Part of a small language model's weights.
Size: width 64, vocabulary 4096.
Architecture: RMSNorm before and after each block, rotary positions, no biases in attention or MLP, value embeddings, hashed n-gram embeddings, a smear gate, LayerScale.
Training: a variant of Muon for these matrices, 133M tokens, 11121 steps.
Each number is 128 + 24 x the weight over its row's rms, rounded and kept within 0 to 255. Layers, rows and columns count from 0. Numbers have three digits each. The size before them is the row's rms in percent of the matrix's.

# layer 6 MLP down, 64x256, rms 0.239, rows 0-42, columns 192-255
098:156115149067147127149128133147107141135126147135140136093147170120122104141161129116138104080134153118136085155153099128101132107119161148090073143084089120117088121125132132102150112145098107
095:108147116108107130126140111124111130160151124104107103098114128133144169132140131079130118081142123127122147138126089127135125102128114116130165122097125155125139100137155128146139107134126101
088:144142140127121126126139140095139154154155117109127145125124134115143148128079132133132148153149128145110135130124103119127149136138142154119179109107193162120134183154143100128134118117172112
099:110131132126134103128155123124139141139160161099110134127113120126179156125131148081104112147117132162144108165130110093132141095137156114114127139119124172120134099133125138130106142134147137
129:102127137100105141139118100093136137119158135136121081112108098097109135113079115157136109131136111121099109120126139126108070135145123086111135119180129162123107132130091071158128107103160128
090:122171140117136111170122142148167144167134155127124159124131135091135146112144187084076102153140122109157149123130178158146128081076120149133161188091076145121129138122166168107112142130105138
097:120087154144152147130156142141139118154106133108119142146129146157137126098114116134167111125137167101126164131149108126135115108108136127139079155147063135108147146110125124123102115087135116
088:173171143160122111097142105129125142142115116096093090141084119110141109127127163126151153148163124143087159151147148102123109134136104128082182144108147138088160156159129168080148105131157128
099:146122082131157104104105155163096121100135119126135115107164117154139104137156141129131115092085088118149119101194165105126126117133161144116099126126132132099136144123115099168111155123114072
101:113128142129199121139107169121153092145096144131161145155106137156133152112120114139117137117117151119157137120122104099125155158108133144130114098149128094159142121119132135145134134122113112
099:108125104101117104161129133107160132127088112158151151123161131093103147150107089131143134128111111125108124126115103109099124141159135149098118140144189138181124130098155095120138113103134116
096:134148131101078130119111131121171150152149132116115176168095150122138151096097137108100148127135159117105136161091171088165176102129071116110157147142141132136119137153160131146128133127140139
092:137116134117149112135153115114165161135083130102147139107119150132118154159136117068103154094118165102150152150119141157066156090163136155131097144129113096126163143146124135139158114159122096
102:135072107112141138095154140097158162125120125147159114127128146157129100104098147136141127092156156146113131146182109074115094133106138133091103124143125136111148144065106079159125114096126131
095:154170149128101139128108140155159112130093149134064134111107118151112150077110137126100154180116124143104117131124096127154126157117109124120137159105151169114121106137092140130107133149138151
111:127133129131117117163140141142140176139103151120125132162099134111101145122155104105160099136152137116157123083150115119120131149110117099108145096101080081160103109141171137156094138166159172
091:128149167092147113149092140064102156148088110145158160119100124165081120154089085133065110122129136165157120113112094118135120149124159119092073130168128122168128128103117110143146172078124120
103:152124153096137088112119115136170121134141109122129161145138142096142166126129120137118144147120122116093132120158156152155114134119078140131099085143143132131125113138121141167168148152054129
102:116124123133152087106166128139155106181131149128167104106087143139116143123133116087159109131165122090085141114105114083151168129176078141117107136169100115098114154091135142126201134118119120
101:171092121137131113109140134134104162086125097141132162115146118134133113123110132117120130066141142134104149158161097122103107121168138176107100106113170143143159145131132118086136141108123102
094:138120143105104095109164132135118121135131133093095117138130151166161126098117126118126141080101146126123144123105079121150151093138134153152128145113071136116126194146158123109105132134147092
101:130126088173138060152140175162160109134106092096148089124112095113089106130178136149100120139144160150112123123098136102133093163172168093125100151140147117132148097133137155124142158160118140
086:151147151121116107132153125139133111143117181093155137105107158163110132119157136090135113182146115119121183131147131096135143105110118109186142151106107098103112169133139123166128100130121110
094:083119125176171116142154145163125126103168107131166137125163156095156146132126138146143136149108121117120093117149134141122133094116121118153137142131142099100088168086125138168122144117065064
105:135066091101163138121133146114128097121107074109133159129103132167143124151141123136131149097112143137157107114136073142111111158145134136088104088137154110206166098136123141089119144160133140
095:124112139133124173104156140106118107087183161129149167154108137149104129134122176107140099143122123080127109104081121101129134127158136143135150091118137107150164167152172126127095116146125137
100:128112145143143173101172155144159155135204119144151120134109145093128107126136160109141125148159114119087140153124132087184118081088110118162169122146152112131095143158129145126108147147120161
095:139134131107073147127112128137110140122143152136108153108180149109163144121119103117114157100096111111122132126142160178076170086202118166153130127124092147143132094108107109189155115147120093
090:125141123093142114114165128105126127119136105106175104114121144102087093140166118108119120125114089107107150140112165131118154127206146116150140125149110092117158134133145124134200132116110122
108:160141107082137177154139137109171153129159142111118122144120151142142141125125155159131129153128133153171108134120153119140148116169145135099102153141111116134167133147117140115157142130118150
098:126110126130118120093129160156133096144139156128130115100174123126138133112158192107126172139127165114094153117131120121115107113110144165149112165132123114081157140113132113066176144142131121
095:150145188123108119139137093095170143096168105111116118184099120165137110136122125149141194166118116157133164169166085118143118152131124127199125120135100135107168106155088129149125112171150193
166:114128121116140142063102116082126119120135093141106159083132133127111092099068095127148114123127104100127127119112132118115120142155134143142127127139140110139140137093126115149112116097110130
097:106102155133153106079104160144113066101151127182157074111127111091115102140107117137148145126159146099083133141163175135144111178119124126125104090153141138075130173161093093169162115129142163
095:112141167117146123120142129128139143110109108079117154120116076132139130121123119093119104169153112156114094122122087123101125157159147138108148119063171156144134129112145116115099155104184166
097:174140132143147156113113168149105103150135129102156087141117124153124099096134141129085116114150119152085123142166112126127115155116141133114119152114131091129135148191158108157158108124137107
096:146105106091113155144116109144141125183116121124135125125122158100135156115141152140159147120166125083144153136112126117126118132131142117154138094131165144140148118138122140106163105142144069
099:115140073084143126140127121105111130132098145140119164133133156150154107143102109144114137120101146181143138110136146147126152137167131135108116125110065157176157085137146128126115114102125131
097:143152140119121130142136148153138125130112105120118148120121075142132108147129155102159121139155075110131072164119101142156073096154123094133134144121144146160126095124146160121123127139153128
095:125125140066131146113152098140122143103115165077112117149113100176136113133126110104131140128089115132134128130171110155137107138129117115138135109157052100115124104099158138087100122141109119
099:125124095186130126110111134088131102144143110127126108133139144141140075137114107115134108080131156154147129140139110049142098136163097154077146111140111125129136142125116131108112123105116141
102:143150122134140105102083158122097106148122131106129128154110110129110147101135116124105142166182115183085137068115143121117142172099096135108157105123165151099150132162125127073117153141135141
092:139148179145120157143148156123119146115121165152145083164116147146143122125131163179152152154116120160089109140158113118147131138094126095123113127151192136116092159134114098153139098110145090